python train.py --num_hidden_layers=19 --hidden_size=160 --num_attention_heads=2 --num_key_value_heads=2 --head_dim=64 --intermediate_size=640 --vocab_size=2305 --hidden_act="squared_relu" --norm="layernorm" --norm_place="pre" --norm_eps=1e-05 --positions="rope" --rope_theta=11500.0 --rope_fraction=0.5 --qk_norm=false --attn_scale=0.175 --bias="none" --tie_word_embeddings="early" --parallel_block=false --extras=["some layers without attention", "local attention windows", "gated attention", "exclusive self-attention", "value embeddings", "hashed n-gram embeddings", "a smear gate", "short convolutions", "an embedding shortcut", "capped logits"] --init="uniform" --init_std_qkv=0.0395 --init_std_o=0.00642 --init_std_up=0.0395 --init_std_down=0.00642 --optimizer="adam_variant" --learning_rate=0.000895 --beta1=0.95 --beta2=0.99 --weight_decay=0.21 --lr_head=0.00987 --max_grad_norm=1.0 --warmup_steps=331 --schedule="wsd" --decay_fraction=0.915 --decay_shape="linear" --final_lr_fraction=0.0 --batch_tokens=[8192, 16384, 32768, 65536] --max_seq_len=1024 --doc_mask=true --train_tokens=173800000 --max_steps=6496 --dataset="wikipedia_en"
Each number is 128 + 24 x the weight over its row's rms, rounded and kept within 0 to 255. Layers, rows and columns count from 0. Numbers have three digits each. The size before them is the row's rms in percent of the matrix's.

# layer 14 MLP down (transposed), 640x160, rms 0.0394, rows 441-527, columns 80-159
097:153136100119133124112123125148132160154145145130100130163132130124135121086138133122147137154127110133070137088136124149187136165126148075170117135120101143149149116138106153110174113129153136135155098156103071113167120094103132117138117115
109:130125121156128140149123114113145126111120123122143130147157134182136111094125131116106130115142096160124071119130139136073111143143114128148081088086132128121077068112159108124165104116167121175121097143077142127142142175149131151143134140
108:116133170150094105128107096125114090131100089155095139116103141065132125133101114146069076108187170128078111146139143137132121154140142170134121171175136164097156155109058133156144111157116133137122116148089115145129125127139138146148119141
095:149134135123128118095138124117108122131130141117175116150152116064113122123087143170111132140114168165114157103100107119149082140133147124117082150146103125117163128100120109143115160150155145130137112132118128129150104160150149127087140125
097:086137114184103097139142123193123124099141130118164128117144121084105131133135092205114123140134120119154105161127133107110111110143107129087107135133111096108143139102155114113127091123107095117128116130130137082112120129066144111104168094
104:143123088133140176140088116143138097097112115113140153155144140139116093126142139130152150185137169124156151108132163113136129144093128150153136110118104145091161102126141143127126130131158119142104173140110098119149129139152134110124110093
091:113101116101144127106126130105170149112184148168112189162078157146116138122132101103157141141146123108106105137073154130148131103122163105145120112140107136134140172098141100136106086104138153113126121118122099146141131118152134145100126132
086:124152151154102101113096099139121120143136130170125094138145111182145139134127128104112137109113163153137164176110125170154112104112137160150099124126148115129125110119110123155133137137146137099115093131121154110132129138135116120121132092
104:151122124126132154128141095109133118112139153135170150121099156129108133075109137147150171132111200167113126152155148088147129136137123139108090118131096152124108145170136076096148095116141114129108117133118133143110111105179122128119135147
101:137128114150168145158124154140116121096097142095138141150107129114122120149110114106115097138145157093068054114185122082109156153132168133111167142159098123117091109131141133196162105120150130124158125093121137118116138167131082152116131113
093:120151165131102091121116119106093126108135158131142148132091109135128136135112111126109126132164124100136167131121151094150137159123157137138135143092150148120116148124147114118117138107117133142113132106106142106148124087133155159192154132
095:103129128119128127134167124076154135164134079116099154157112158064111153133130117159123147114124129101134136113093134156149123160112128154093086121127123142159171173143090089142115125101140105121143120087161125124121093128133138128170120161
104:127150154160164148118153119123120143169115106152131125098131143109154147134145106136124105124125110144137158131154158082151116113102146152139087089116106151137115127142120160166108143131144118098148145116149156166124149095150086159133165086
102:129156104077103120128125153162120157142112165155135149148111126136125134131135108187123124110134108093122169196150120101167094165118141118147119112126121106148126114101124127121112163106137161107152135119098157134126129146113131123123150093
104:139132165160106174150101155113107155144091170085152135142140154088095133098092144123183129089139113135129134113146146105144130106127146062153119150126117128155127158141103106120112143147134148119142120154156113142163107170068138133138147111
104:193151174136098127119149158120109154093111105122101100122130122106124167095119121101125135117135121164146094166147123105111102128123129114137160116141141110167133146099145067161158134152123121100133127130162107130132103106116111122118137137
088:166126146140105130132107135123124133132086101126149171165120154119159147168117104092117119129090124129095169137085129143147148099096144147081085115114165110103120142159179169129125140131156123102127132124155113121109122118095129142132105125
098:121200143118155129127131150071151123115100143150086117140138125139142156108125173132098089148124135146156153181104122112191118128177134146108129144112110115188160168122130116167138134114142094118153128113111085122103108101147154109138136094
093:163179150157131139156105100148147128112137154123151129105116136074098153146147122132119095116099141091084104168115116121115090118123125171132097114160136112118119092116190128155146135154133094092178107138126094141120116111167106131133147129
100:107114113152131130154143135139135146119131156216131100115083116131142083156103136146095110090125128169119121160144136135126106141147107157197083136139113124129153153150136106145114121069173136077137128117106136123117079142131137085102092156
100:124148087168120114130153127132107091101166099113094159116126156118148063124137133156137114142139107154150114147155114150113148115137144126141121137110126151104123148132137119128126124132154148125094148132123122129089197162135147157115098102
098:150168176125077125150122126175091106151128169178122111118107123155148092164152126108152095090149114106153097130116134145127104128132121142121141109173095180134123134129153125115120128141126114133137126143106126101114131140109142174135167099
096:139167167137137128127130142165125096110112128117140117136063121094137113171145140119122112131116142099138103122138102132164122145127099102076113087135123132136159125181139142101145122147135145120145112105152109099119098159117085131130139133
098:107134120137140136135134140070104136086158128120099109152143074131119163160103090192127134159129073156104125113117139153119111087151156116111089138128140131125135168150145118097111114104130119118156129103173082132098129130161150161121139121
105:133154188124126090123122110128112172146116138153151119140115141127103155112174156169146115152121060136107107113138097099092135138149152095116138106127135122125178164138165144166146153105129111141101124135117127137102132125158112126106123139
098:096140114130102167136149154124149157128121129132121133119124134107110140141114139106149122101124154122132143158121110090152120095121129147143084143110094167136120123089156130174116125139129100108152158103170145120120135103140095100141122171
088:158106146104136111124124115153109138115146162151105130093126169114140097097099116135126155139135109105128093136176123117115154122106082106145130148109121109095093146100165190142123118143110109136190154150116132138137134133101148097150100128
104:122153116097164131103104127158115125146111119130106094142145176117111135114115144102105122090123191148124157144130132119113094156128167087116150126162111161146127143102088124165090114107122106114145110154121132157131158177157108116084102079
099:108120104136155121099143124141117119126121118137111144146149158159139103173153086135144098121120146159150118164121161116141148139153146149111135160148132143059073131132114105147094146141101116105129119114160091114100132097159149120124098104
096:166160113108108123146147102096174150150130150130104127138135113124137167137121095151142117132128113132125108087138097112121123151123087123092102124144103086119127125085151126104136161125158111126073155142089109134121175137124129177122110093
108:101136093088119120122132112150148103137144123121094084145137125152171084097130150118067101071142116157157140159160142135163094113141186115107109092158133145119151144124155152127120128154141121118113098168105093118152149154125159165124103133
105:073156132151128148138143098163122108129139122129158146141100123171121154083096129131088087115094104133120143134148135121141108145141162131102132120194126140144110095112145129126115143102144161089162129130142096104126136141163127118156110119
095:109131109150125141136083116131158150118137146139121104157106152185142143146113116132131154128100133115114131146117137104107135144134110143111152109127105122114114074144118078135173117137122148142101131138134114142136151124147166096107109169
103:143112150123134152122128173096125148132140076164111111142127153191159147125171129122132164127117137115091116106099106120136096144128095120123133125127161122171160116143145173151128126116146108132169134137141145151154110131110110103115114103
100:133125104178129129143160125114171086126124112107126109135182090154117153137112107129105143143159109164100125140134087104120143159144151123163136084103149083102141079098134137123133104119130086117143127141122142106129133133137117152134142078
112:133147142117042143068159104100105142129104139132158150137125140111102141144111135116123115135146105126140135167118099155121118141173144104163124109115129122087068127064125092138159124135113140153140146114113133112138128150140075128131127139
088:142137101065122138126102141145133085144112114112125160141142131107133113127112131165097130158136105076149187145147112161113139146114154094125170119130134149092099137149136114143106149110097127125153091119123121097184114136136162171125119135
088:111147201099131139137101082157121135113167159158108152146119138110124144108072134161147105121135130094116137155124127120130129111141127150102108122083105151089127093125131157136127138133100131112127129118105137158158110124135122145128150144
100:100149192158142147093083123139143107112122112125140164154119148112120127133128124126136132113145199119103165155133141128149143118092120142122129154134101101111162130095113128114079146117139155079129164106146143145121131130158102099124141132
114:101141111152124111115145154111145151163123113152113143146104145126169124118164122143135106096126096103134116124116121147155104158129127043134099113056126123131174089127145154138135130113143132123117127126133126166126143138130137143138115108
100:145131149124114120119160096138075135136128098118136108103175099112137109102118147115143133133141128130129172157145107090185151145150145118084082186177119162136132084109151112123103147080124129134093133102163178117149095107091175142138129068
099:121128107160148128175116117158130125123162132132132137119087175120152113159111110101144139135091143113119104111139161151152116111164100142133099119125079141090100129114164137107101116113141089153158112117156142146132143120157081123149113155
101:114144141176130126119132105154102144122129113118132126154119147164130064141183146149128150148200125104124121149120134097122125126150188054129136143092092090100144142127116117143136124092131160109132130146124091124117150134119101110103115148
097:108153102130120141032125091103100079115152118093106142155174106142130148128147140128160117113129145098143130137168158118125069118127097149169108138147146135112130135120107095112146121152058125115160120119106144136127082143132131112134172139
096:105149160141110133117161155120130135154111112128135117109146142117137098135140171079105119086134118144139128162147104123088160163147101137148110110089107135090155161119158103137115109077122109083108110121113119108106129144124116146132147114
102:088144119118124137105159154158122149138118138136136135102129142117116164106083092153089079105139131137096109144106177103118127129095160134109155130125117108108132139100134128131131144135161135119117149143133136153120112158131175113149103089
100:174117149072175117110126157145106144122123121137139168127152120130125113144144127139124141142095113105114128115153139155141152135133112137104133123152158148142101143145128153108103131166123138127096103084139152109153147145144170109069115128
091:146131115153160111087167155156115102119143130158129112109142125123087111184097105141107129177149115173097138146128105190159144167111118121117104139127105115103156123147073111183126109099159138101133069111167160142112125133112104127126126111
102:071161144068129113135122130135116144123118132156124135151112142119109141107133096124147104074138156159138130116136111176134091110090117135097101165171108164138087133103154165139108127141121099137102151122139105114119150139138104159109140119
103:132168119135105112123132125130126150126116092156122133162133114158142124097161159105150073179172051124138120151124141107152089150155115164115132156145116112162178120128154085165108122178127094131134104149141129154130112126117138157086145169
091:166119109143100167125164127135140089131135126125163164137122148110154174160105118130155129104118114138120106114102160120164103100093102117088112141124140117146089098169137114152104122153153153132123142099127136120146113110142133156144047137
100:128111176137178126159110109082105124132127125086108144154174162140141129136155145117117133096090152116164155157178130125101123182147122140135167119135102109135133138104122129119141148136130098121144155182138085133156125087112151085100151116
097:121145142114112154120136115137105141151166116129134147133123110115106143135151185105105119139094134080107129123066161119140123122159101131123117159101141108143095110155169126054178147133111149183125135101108087106155142126167099114108138089
089:130115129153125095165114113088111116158115107174162137107106124138109107121114128132165096119144082116081129099117146112104141106149087097117192143132140178140138114149128133102134152150111138140115127116126151129122137138131131131124145140
101:069140133164148118117129141125092141118149172182135120165156117170141162117081111119118144105113110110126126118131148094102141140148061157117122142121159118119116122116096160092185136122167144151125105158136117107127063113138166127125125156
105:087107138125134117148108172077132111113139134105108150148196154110099138163134146147127137194137131160140129137140149149103077120146125117109115133131108150130112136132096107144110123132106141112142187130144125149105135114213108096116115143
082:136103119133144159149129131126104152114115163111111145123167159070113157105119076100140138145141121101134168078167131156129148162126073105153145124136116143097093146117159156096159129129105142131119133129096099089131142118114095103128118118
097:136126144130108146081116131135128095119115121155125158101089156128161113136159145181175158155118104146108125122120163083116143144123092188160072105152098146126149110151121113151127154151113094168115148158149130104092096164139161142151151102
100:110109136154103138111133120104108119101109084148087130148110115107132128107134154160126121144100126170126123100139160189119149158087162149128151131126137129101143156121124146110143176150131133127138118125146148098090093135120130180089147167
108:165179138154137121148133166129081137152082156127131102144119166093106118109116107114133115149111110122132144170152158093148102115115133169129138153142132122113134164120117124140146124100126167118125135114123110095145136122140117107147103116
106:149168146121115131101130122118122139179107136173120160190122087152156153125153119138118079134141095064094115136136145080168154128126141102150099098076123167078172169159143116130139139111116154124141148118089131133144136132140118155126135108
098:129115113108138118157120129132113110099086125137083138123105128097153098152149126182147132121158140084108131122117140142144126161139168151122144151113136110097107130153136156115155159137153138072118135156101115046137165122154126105089128068
081:128121138139198138106153151114104109141131129166119116131141096146121145120105166099100122141111158170139135118131138138117135155137126146109113073118138119122123089145162169151151125129159131124122136131143128099120118146109135112089116124
101:116094148130149166093150116142074111107133124138128119123129119147146164092116140145179128120108128147140127148109125130119114156108095174175134135111145114136098137152195169120162121124082105112115123117138116114104149100108164134112127130
087:101160145092112079118130093122125102171135151119117130155157133118103139099132119172148121145091068124132183133103106157109130098139133140100083117133160123128127098140123141126157150144122129113112101119134128154110103133132131140139137094
097:135131128131166157147149123115117133093100165133115137114142133148166120124139097136128138149133080107114173178143153158142113089090135119181119129146135135098077147142107151141129148160109165150148121100082135108156119099122123138135170134
088:117119124097093157126153129095117139141152102119118118162126125117131113104105157153145097102090171094124125158168131181104189132098107150115158094081188134081149147143115131163090128123138141097155160095135125135122133125138127136132143108
090:132164139187130149110140106108128121126119124119118142144148182163158104175172097162136136148096114082153139082156136100118120123112137127157123131145094149120090118133140143120107153080185103149093107098123109148118113115092141183125126147
101:123090147112116137138129178119137134129121134097112110149096144135124140098141096152176121153126140138152143145158133115121178147117107169122088139146074165138105156127132119142121111134105085150148098138129126124176177141146116105095131148
098:141108097099135129126105141126150138134118125141154115142139134109137161191127109151116146130130169167090150084128103140113153133131148169108079134127164062139127120101062143119116066154117119119160108103126131172145118109101178121127099137
103:162118135123147143104119164110161129163112143146148099141106117162125191147099116144089105102108092129093147156089111119132090143104097090151095094123103159083130174123112095129139117150093136112169125120151114105129123158132158180161138125
098:152114118158166120128119122184129116131083148109095163100106116125069147074100168131098111122140103111158122165089163145106131130093083144092120124142103154139164122139104145147134118051143167091107140138142140107149085151113111096187089148
102:144115117122143125129135165134159110113121085122127096125086102138133120161133127158080162138169116171142111109116121175135157158121114136097162119120140115164127112159125143102146131123124085122135142134083108129108131153152144122119132102
108:154114134156138138133121119119152093150129169182129129130126137118157149118126094128175044129105108117107131162127133191132138118129155120103125116105160136136104108130148129154163182107106155139147130092121114143070127146123124132091131088
091:133162145122149139144140170153099150124125110122121103136126136140114111109145163108105124128099125119104138091113146152138133170130128137143096130127129096190168117153118087158110124123131101135116103113125137138129101145144127133104163151
098:115151131122147140142135140117100081114097122105104135137090127102181095116116097096101144120114111123089129128096092104113137141152096163103118155101141124133126128114136137122119116136110082152134145126140148134083126174173130112175124138
097:140135145109134150093105132149134130159142159089122165172122130101121120102106115165107130079127123103134115126123169135154095159125122164174113107132164135120140110127110133090158139137115146141100128066157139114101079124111153118184159108
098:107189130120149156134091147125131134112107103123127117166129129098133117172094112135131150146130132149167127106093188039160144133150136091165077126096104117131107131101133147142146107148154113127157076111145154128123109171156105103130138099
098:118098140112101118153120138106157115180120131123120118126122110128118112133156096124142134136168063100119144101110147063093138135165162146165114121165128138109122136142143143091128138092118112151082107120117121155135114146121116157141156136
098:174125139128142147141125121148142133141140117131142138101152078101143170136084093097108077109143136133125130125114167163107159137121151116171134126135126154133139105115100132116143153138124121151129104117159118124125112147118127109154142074
105:159145149127130152109131107134141122118081120148115116147145123131093124140179168097121125132120145129125121130109134110116123126135117091065136137124084117138134129171106156146092151093067145087112088160109129158133131147167114127137145084
096:140109158107112168140102154153130110168102143085105106146137135051109102102101109168148125126118117101144121141135112127122120149111115175133111160150113144127142141175082092127102111149122141115138151112158122131148116134099113118122180124
106:171100155113156101125146166094108144124079130100141138125086147104161089078181143185113106110134138104129137122126113134169117164094064139081156124109127113100154111113150123219130157133124127122131143138121148113129126136142146086094134154
111:153136138128161097092116134124075160168105124087168154144109123136116102108136138116112083152089103145146151158149141156117098110126092113166071154138100110132124163139178144104130132122120097109153153129165149107092135159130133135122092116
105:167155104128111143106170101121135150131109154104064109163135159149113134136084113107124101130137104116098081145163125147124158093160141120087154121140143143129120124114159126146169123140127118159116125197102145123104080150076089130108170125
101:126111090131137129130118141151088068147139141122132131148129131124119120128135139077155098148123117155142140114123147120115129109085135122158114154102138119116090134179144128163146132118161094152173099124129128100105125146122073147119137114
092:139112110142126152126164119103097126107145160130114132096149136119133122095088150127111141138170101145151150109100150163080094102101121136093128139126104134137089081143121134092167152138121170130131180148126131073112135157164106117128134160
# layer 14 MLP up, 640x160, rms 0.0442, rows 442-527, columns 80-159
107:127124139129138131099139142130101132144136108161094114116103116174134112137114142141123151107112136144151148100156151161123128157125108146132110121109154119085121179040140092146113124113162090117107179115164115132151155070114171125131137114
104:133102137110160143151125144136106146121144165110131144072084149119126160089115120161138150149119114124122131094122150148129141094142141127146120074092161139098108143104126150105128114128115103094162143100130151148144167143103200112110112114
091:073123115107129149110151154086153177144129138127123131123117099161127115121097111100104143086128154148126147094140129118150100131124115071147142097102138125107114120146105109125162127129104154112108143174126101115116137109115118077169097115
098:123137109159120100170068119142120146104188129149149144068162125108122150142144111165120128160123107151129100083152088070096162136139133147137152129130138105134117158153082125122084094159102119116155114155133140111125134090153159156160088082
103:117147106114115131129104112124139120112126094138140153099125100158125156109176109116124146118167135137117137142140105094136130104126190094160122145103143140134156098129107082101103123145089147109139139127075151134150113138175124138140117130
092:151144112112095154133116125124189155121136106116095157148087137126128113138186156104127131101144125114165167132090152108120151143145103107132181139092116112083103152125129142111099113130116137110096133140127118110144141109102139105132109084
085:126088124126133137122143156117131178148126134119124110123130136142144101118102117097126171118113110114144073094150137119142128118108095102150167118149145086076141139118143115137082117144152112119111181191145138121135160108126131164145098172
104:130145116166113114145075090087090125169139110136126110124175128112145104152117174146124116113136103178078150117123137097142154129164144104125156133105150103091132088066115085125092119108143136157126133117130165152104121137178134127114143115
105:123137127142162109130097137099124133105153160108152139099140131162111121081182116162102145144107161107138137183126110126138105114175081133095144131132137126106147100138101084128105145102134142204105143116167137124172151127143114126158157094
095:141142111099132168102091158138130161167115110108081138094163134148114102136156134085102170122159155146110123124092140110098122112092163131120120069138133099156150103119086128128074108110161135144113127120160122147148105165116099134118145154
092:106124124108146149101159149106183103072169169152114132135132106146089095110120115144124174120107144131136086092145112080095105144135122148131107094166127124125136109123118126134100134135164121116067117134116126181141183139126169123117122096
103:149102131147118111111147120108123144159114117154118142122105101109110143127128181135127130108114119092147104181092158115084142119131123131174112125123121101142156116112086149104131138131088151121146122109129160157156154158099089105145164098
100:179107135148093118147159122116113155110123111106115171127082114148140138141127145147130079105154114164139142086149147125090199118136093141139145137117118133171145129118135145084140087142136147109159142117128133108133159183109102141107095148
105:139110124167135127145104101108145121137110106140105161126145134121124159094147174090135126170132140143167082092125147132091148118151143137176120128130104096126142118124086162101161137097160096117150164077122125174186154118084102146132119134
096:179124144193157128117157146109139147126152121078114119134125128122092115119164129116130129127172150130163122096115153097134105148101129146143142112151130152128151137073148148154137072125122130093105136096130142145161109122171134145134150111
090:136122129136122127123158119107140145112164151157103138084164140135115176099116113135092134118123179108150117125161127162103127140165115087137154123143122108177125134118096126071123068138096146157131133108119140126166160121156113092096135104
100:106137124154149111145111136115114146122156162127125104127121132127153101113148138156118147149113135117162095112115107073125123136185116134117125147100173124117153138115116135100077080116112156121101124165176123117148158108167134127178120087
096:135128107177165131131169110140123130088176118112097146076125138111156099137140092159102147104146163129164126118132084091088127113153134128114152118117095125132124104127124105132132102185115112100115161173117146127174142130119163174115134130
099:124123113113095123096122130167133158148127126129127132145103127125100153153147160113119119121136166081132107130098119119160118108160103108137128159097118161103126107096087169116168123117116147128141113184148137175164180117106121157156145107
100:080134140145132149125152120109124134091129134153069131136147119158168144124147120115098123117174115112150147078147126135144145117165127148174107143092110106107158151067134097137089116128098104126124135146100120126121147149109118109119098106
097:154109116151088112144150104116113159086125137153134125117109137211146112126206129100104161136162135135144110079103152114133112176120120101138099141153104129134121137110118168145153096146113134126115142110127110091125172124139109116113107161
099:130107090141132120180138142080132122152141142135142164078119128160140173120145142115099125150107129100149146146132121132086161141182137085175117098108162100132181164144136135104101123134150086143115120148133086109178120124113092156136101183
097:154124162129113128121093126128130113177164111147104116136099107197124106116161127112113128095129156100098127145107128138129133113154144098129101137162087127123139086142096098113130105118142147146076168126164162143146151138108130116161129073
106:119136139153140133110129168117134124128115090164088117157097134145162072131192132126116201148109131169137128107153107166113126145108111109136108155101115113122150115124128114118124116129158156100145148111124122127120128114127145150085106085
099:106079106106091141117102109122169163144140096117165119147154127150127172105123111091061090163116106144125102153087074150112126145106168127113163089130103136102145123110092129087146121094113190137128104163140154147146138132115158128140177105
098:088155142140086166171125140124119154130160126147101111134122117113143134131138136140077115130102180112156157141071101121118114104118161134144125117132136118153198103147114084097133132077154138145111095156157131143111138121137096124079125129
108:140157130124115138120087122098109094125184114100161133112162143170104083118139133135150115100180170147135109142128127121126139133110116117127101127154162123120124149109088142124149086138111109114131185111115141136146116135153082117147113138
099:119071062167095139116140094106124151110135111082148105098175106112107139142126166130095089116118143107158128115137065100107142104149130156125160148113132168158145093106137129125108131119163144124151130150163112183101114144127137171111089113
094:116130140120097113095092102122162121148164129105153170141175080126062113118104106155130094118160138121171119172120135101116131131165108118110097134129106106114129142137128117116097117142152116142137117160138109137136173106142140125140103109
106:124128125118121140145131129126154111105120149117128108131136132198145112178111133126114158129119145084122150146115085138137114091122084130108133127135169115111082121115116131125088116174119163153100115134108180152127110119104139097139058121
119:083145135145100151113146077139174117124132144092135127079151129150099120105139138135120145173145153139172089108140098126121136132102113106157170163129134058142134131071127126108108112148133166104140148156137130108129169135137106120167093116
103:101136097171074130115069111100138150119117161145132104110140107117157120117150099098123118191115135145164118147105077107091132125085139144126106124094140087152178117130124100122149148144138123132154168124168134136139117140119104108161090167
102:128140154120089168125104150132117137133144181118128139101104102125091125061138115126101115132146131153115108138125134115106125120128168126145122091153146106146173100115125129115143120158134191111152118096144137171090145172164072113171096126
102:123117150116091109126117109149156123143119147134117099105099119107135119127126099165076130131155178120112138120094118142147118129177078117110136157144148090168160168119108153080125148115090140161082177109130153101093121122108123130112130150
110:107072134157113135130119101136139173124130101123125110070119125134115122094139123133139141104123151169155131112153131145084116124132083107188135136106148127123153146090095137097074126145113131154068143107134138140146123143102110125101090177
091:084103131107104142139110128137123128117147167127094143128151129148141142149154118148124154111133121115159115118156132102076129151150134150120136103135137160112137107128125126075116116151080120169142140134120144128140125142097164138180100129
087:104097124114108157119089115119150156120144095125103092128149120145123164098145141098114127139142179139099126145111083119122123111144171107120105098142138099145141133133065067121096129119143144170097123096080152145188108119124135158169145179
099:098142123115121149112112152119153161136118135148080162115168116112119117116139102126118147102094167086092116141094115109144158094147114074158155144091156119131166133151133142115121114120150130124117135167136138103120133068165079132143124144
112:131175125103108081102107144109153109133131127165143128123123114115128120115144122152089119121178167124135094118136095102120148137105154149112162134116145103129105135092143156087136107128153125144107131113107137132157151159088155099108176148
096:149093150183100095125136131127126123161161149150154119102151115138165130144127122092083104145113110149140126106123104110162123170158139119124077122114080150125160078122129147119108121128095116123075104160141146115120126084097089100160149142
099:106097137113140139145123158068126101140124107123120164165120118142131100115152147111102101147150116149138120075173154110130139141153122088137153103115125152089102176112138136114129108153100136124098123092105112108146121148121136090122113150
098:164088131161120209148154164127138149109117107080138144115128059129073131115117119097084107121133139138129098123104114119113148142126143133187125140174091137148176175118131133126136115114165149119116148106113141147079130122140114121078141129
100:107143126185148105111137132135156142118113164181130099083125137139145102118141152094128148153108125131171137117147084125135132146106096142183132124109129124168141114096113137127093106101091106173114117132117109121151145147106130155151146142
100:137096092111082167110085102148170101144146116138119136146117123178133171121156126131068102125105177143128117171112069121148132117107162138109126119140134109161119130120081158100165118161103161169125164145095128161147112135105105123136156148
097:171152125146163097136122114100151105100128106086119116119132108155106109121161111069119125166158168112151142144121165150122203142179107096143152141128083132094112116101125152104126132150205109138141153146098106088131155105104146109115124108
101:078121160133075127129148109119143138171157075099135157103064104124133131135148128142097146082115128108143139119105141117165109126163129130132150160117144156112131138119138145084129123160110107120136118093146223133137126093113139139123133136
088:114107120127120120133097151149158119147149157170139124140097109128091150161149167143164124130161152163140093134116119114130122079117132088160144151148132139128115109121119152116194133106095157183075112164099143145123094153122097091131168127
102:117133118111139163147121110088098167109094171108159133144146115141155134097145145113080166102126170109128152136101119139134127074168105123126113125096112118103119118138149126096109118180101092132144154116131175154094121108099140082150165181
105:105144101144135103162106085119144109102121119127128167162161109163130153144098115130093155147118124130117126139113151144142108123117131143146097122154140125114125146148135132134096131141136093105105172118199125173095141119103151071113130150
115:150118096148099137079124091130171121109146155129143154129125136116137137157126108132130167112150135153103148100127150097128156111119124111145116143119120106136128098142134124119098127139107131148152139165116145112123115111099138126132096134
100:128152119111111119135117140082166148182117111116141124133103127153136166113138142130113148134197182089082099165117139131157118090129154049133135111124118119167179139108113138114143116123163169143086120111083144115117114107151146137155128135
099:126148144155128138169094081133172099135113116132129134120138116156134156092136105143111116133168103152106092103133137138163148113168152088164154087125119084139138125091110166154152120106150160119101192092127123100102151102150155077082147109
092:127104114161089145156125119117115140150141121140155112132086096127112087096111127141103118120155142140136126134162044135097170089140157129149152151109142156107115113110127122129113128160085117142082158113152145137136140141174116117109086156
106:155142129146100123100115139122144134149166149105138117136121116115128125130102113121128151124147092115108108154145088131126143150194082131142132132118145080179132106146091169087151121198098117197119126179131154149103122130140120122112146124
102:107096121104102163099119146106131143173146128129139169131102128138160129102118125077117117105181120104156092155178135114125148149150113141155155088120136127126102123109157152101109056141133132096122175124112204115125145166125081136107118151
085:102118112102078161125115123115134083125164136103095133179135073118145104120102155142095122165125155109126144129086124083123099115127176124120132101160146095148163122144118116124117113134142102165140109180144174132122121121106130154115118107
098:143124139112134148144168157119151136120122136134129095112118077146105079146128156100136108142126139195111122089132136160145163097133145134142092105099157129114162104144152153131112099171092182102107108137114155141115123139089166089150105149
100:158126092137125165144103147117112134108125132155125194123145119103166111125093111120142106109191139144153108111101118139157125097146129127159141124118176149129119105141100126138146140108158142165101128139145143144143111135159132111081098123
104:173162126131118106142119124114165156092124171099157134076110105134132129138135120152119163139108139182181099132141087130077118103159143117107145151105160114163117139129120132095152104145140136115088124118089113161120143081144117121147121123
103:120136047109126147125133148126147152108114127159130179134121130127114076141110165132128138143099129146176112064114137116131122148170117094124170127102103095151174091163109142139142138100139131140121121105148117163109159110096160158115137142
097:117122102162108131135120151104136112113121148140057147145124077143143176129078094142066153124145151127130100094114140151149137094142104114126174160146118140094115129138143147103121109138163188089141125112128100093101142098158102145116158113
086:143116114126078153118081109117127112133175140101143151106133143102104124170141077172076146141163151089159140095123113111100157135108085106148121141138104120150117152094104168103106112167071135130145132108134111130095132155102155117179140155
101:127139096154097109131126144118141141152139119162158132089148133128106125154128142083102133148090161131176168138135099117143166144083096129186145109154138132129132148090089134133088133123123090147134109129144115156151161102132132109171134113
084:137073150149155191132163110139131105114103127140128130126103113146140085129114180135098139157121160145151130130109129131124174127129161120119119139112166157106147128101136117112131104122124092103109107125118110087157132125124114139120102094
091:130153100151074139129108128116188102155101106134146132151099116127132100101130162118112114159137151169087078124137142096115107140127208129145126121126113125099164102122086141138162116155165148124139127082123137092147148097170077113100117110
084:118147136128128153095125162124148188140136143150122115153132128142144123109129164098093134158145133142129132118101152126111093142119157114140081102112132105168168105128074105132163146135128144180104114123087113153146157117081137133147143137
092:113086129098143153107139143111196156130159135093133167143122135121136145079130153152108159156102129184111082111127115111116137121142110107176153081184122128145133111117136163139107099156110153098122148134110135124116152122118138140139136124
100:150115125105120146148110127120139104135162138109114163111102125151118144111153135155115119118122099137141125103119153111140110140118118132133151107137115152123120105100143139085123091103154131084160133084135099151138117133122117071117121141
095:086175132182106157140143101150127107126147156112099133103131115134124126117163175152143137150158122126114144168127112164122151095161133123125117123085137102073111154183150133133106128145126127111150110118161096121091128129161099123156127115
098:166139093089156129122075114176133085146156103103130113069145081135128085158125124128086181145103140146115139126129087142137120145130088168150108172120107136130132109147113101138137125105120148165131178147126130123123162125105136099138135172
094:148119074108135165157104143109153137100148106151109108100134131146141068084183120126123128155147138137157142156102117127128110132129143080164137132139118133109159151130104140128111143152145110135088140114125142127101144120144167152139166141
095:138118138173113160112116096143136125143113146130165140127099148120151117133101145099105099110124128132165143145122141143140128128095117183118126117121116114114133069142129086122129138143131119156111146149123135120148139143125127083116124119
109:118083122111155168154058150097101099094136138087146139130142100102144109107160143169144124137114104148150091136149103125097098131141139119108139127153135124106165130139127111105131106131098085191094148170176138120127144104099174135138138137
089:119138127169088149116139122107123170131143140139093109116114134147117133157173140133069151102129153108147095102165144106121152168119148131142093098132144088114141094131103107136129111121109124130128124068095132119139133133150130138126164170
106:119141110125106106117067140154128117140120125113130132132106121161093153111105124096115183149100141094125121156104121106099108159130104141123137103165158111114136104123035145102154124199111125149144147134131147165161125115116151124066118136
095:158137093131124130163099144119117097161138084139099145082101104127127064135133182136166159160127122162160171121132143149142149110112133117130123120123080138139135100143119120105139132128141137170075146129104162096160150120111108129112132127
098:154135127151121157094130185086106136146100162120091107121131142146186145134135113115125175143167159148141178117125129099100169128148116091167140119098104126129154126078072123115087109126160141117132124122134131201166140088100118121132109086
095:134145133123116149081106132092180116126168124145112145117138074135129130113167188119132163127142104151154109089119128100136132144125133180151159162141137132155139088079148150096130077130158094120118143105067126092141162146142146145094127104
100:101146073148130099167142077139156119108121107160124142164107148126087146117144089151144120143132129114095105113099138146127150143126132082164147134135157073125130110149143152096140138141113145150074134124091120162096206116111106149124117114
111:127129099175086103135084110145116092124159161139160139136113130122142183130145120085088140174112154141121110108090116099141146099138114123077124141122136134111144182107113131075124101123130159122157160095114122122121139151129114111114149154
095:116138094128132157116143136102108135121115110160126130105093098129116150144132120150128128189153169140141108171117113083141146102139172112089120085114143143134104083143090148154119146104142139121149167129124206119145133134113150102105113129
113:137145134146150120170114151089140184089130128082145124138099134145085136078099119129145109160118100165132118127154133072145157101129117086120108099102109126136163091090100157122099141137120161150100132112134123140110181121134148111122141130
107:153119105156124139092109126136132123131129122088133149145127105156109153127200092088099129104185124124186126121132144080145142132132113185168098106119127132093122166114125145146086115136148107121116104145134153116106112107121118116136150116
111:114123114149110104138098084114170087127124117128130145141128092101097112119136146139124127120157202124130151130123139116134134133161136078143126152091126144163170089084114126111123138115152144111090161154127146146139110147129112128178092108
100:098126143128128157114117114130135150142118111110130116104141145168121088092110157114100156161117137145143177174130117150083167130120126127184139124101123144140105126102087106170052087105131172133119138106120139130115197149117137111129117137
090:118132137163092090155117150100122177137183133115139118160138145113142139137092167090102119102118123141173161106156088165122150145112149128146115120140076147127135145123125128126113111128118088114120162141116165163122145145155123124149111162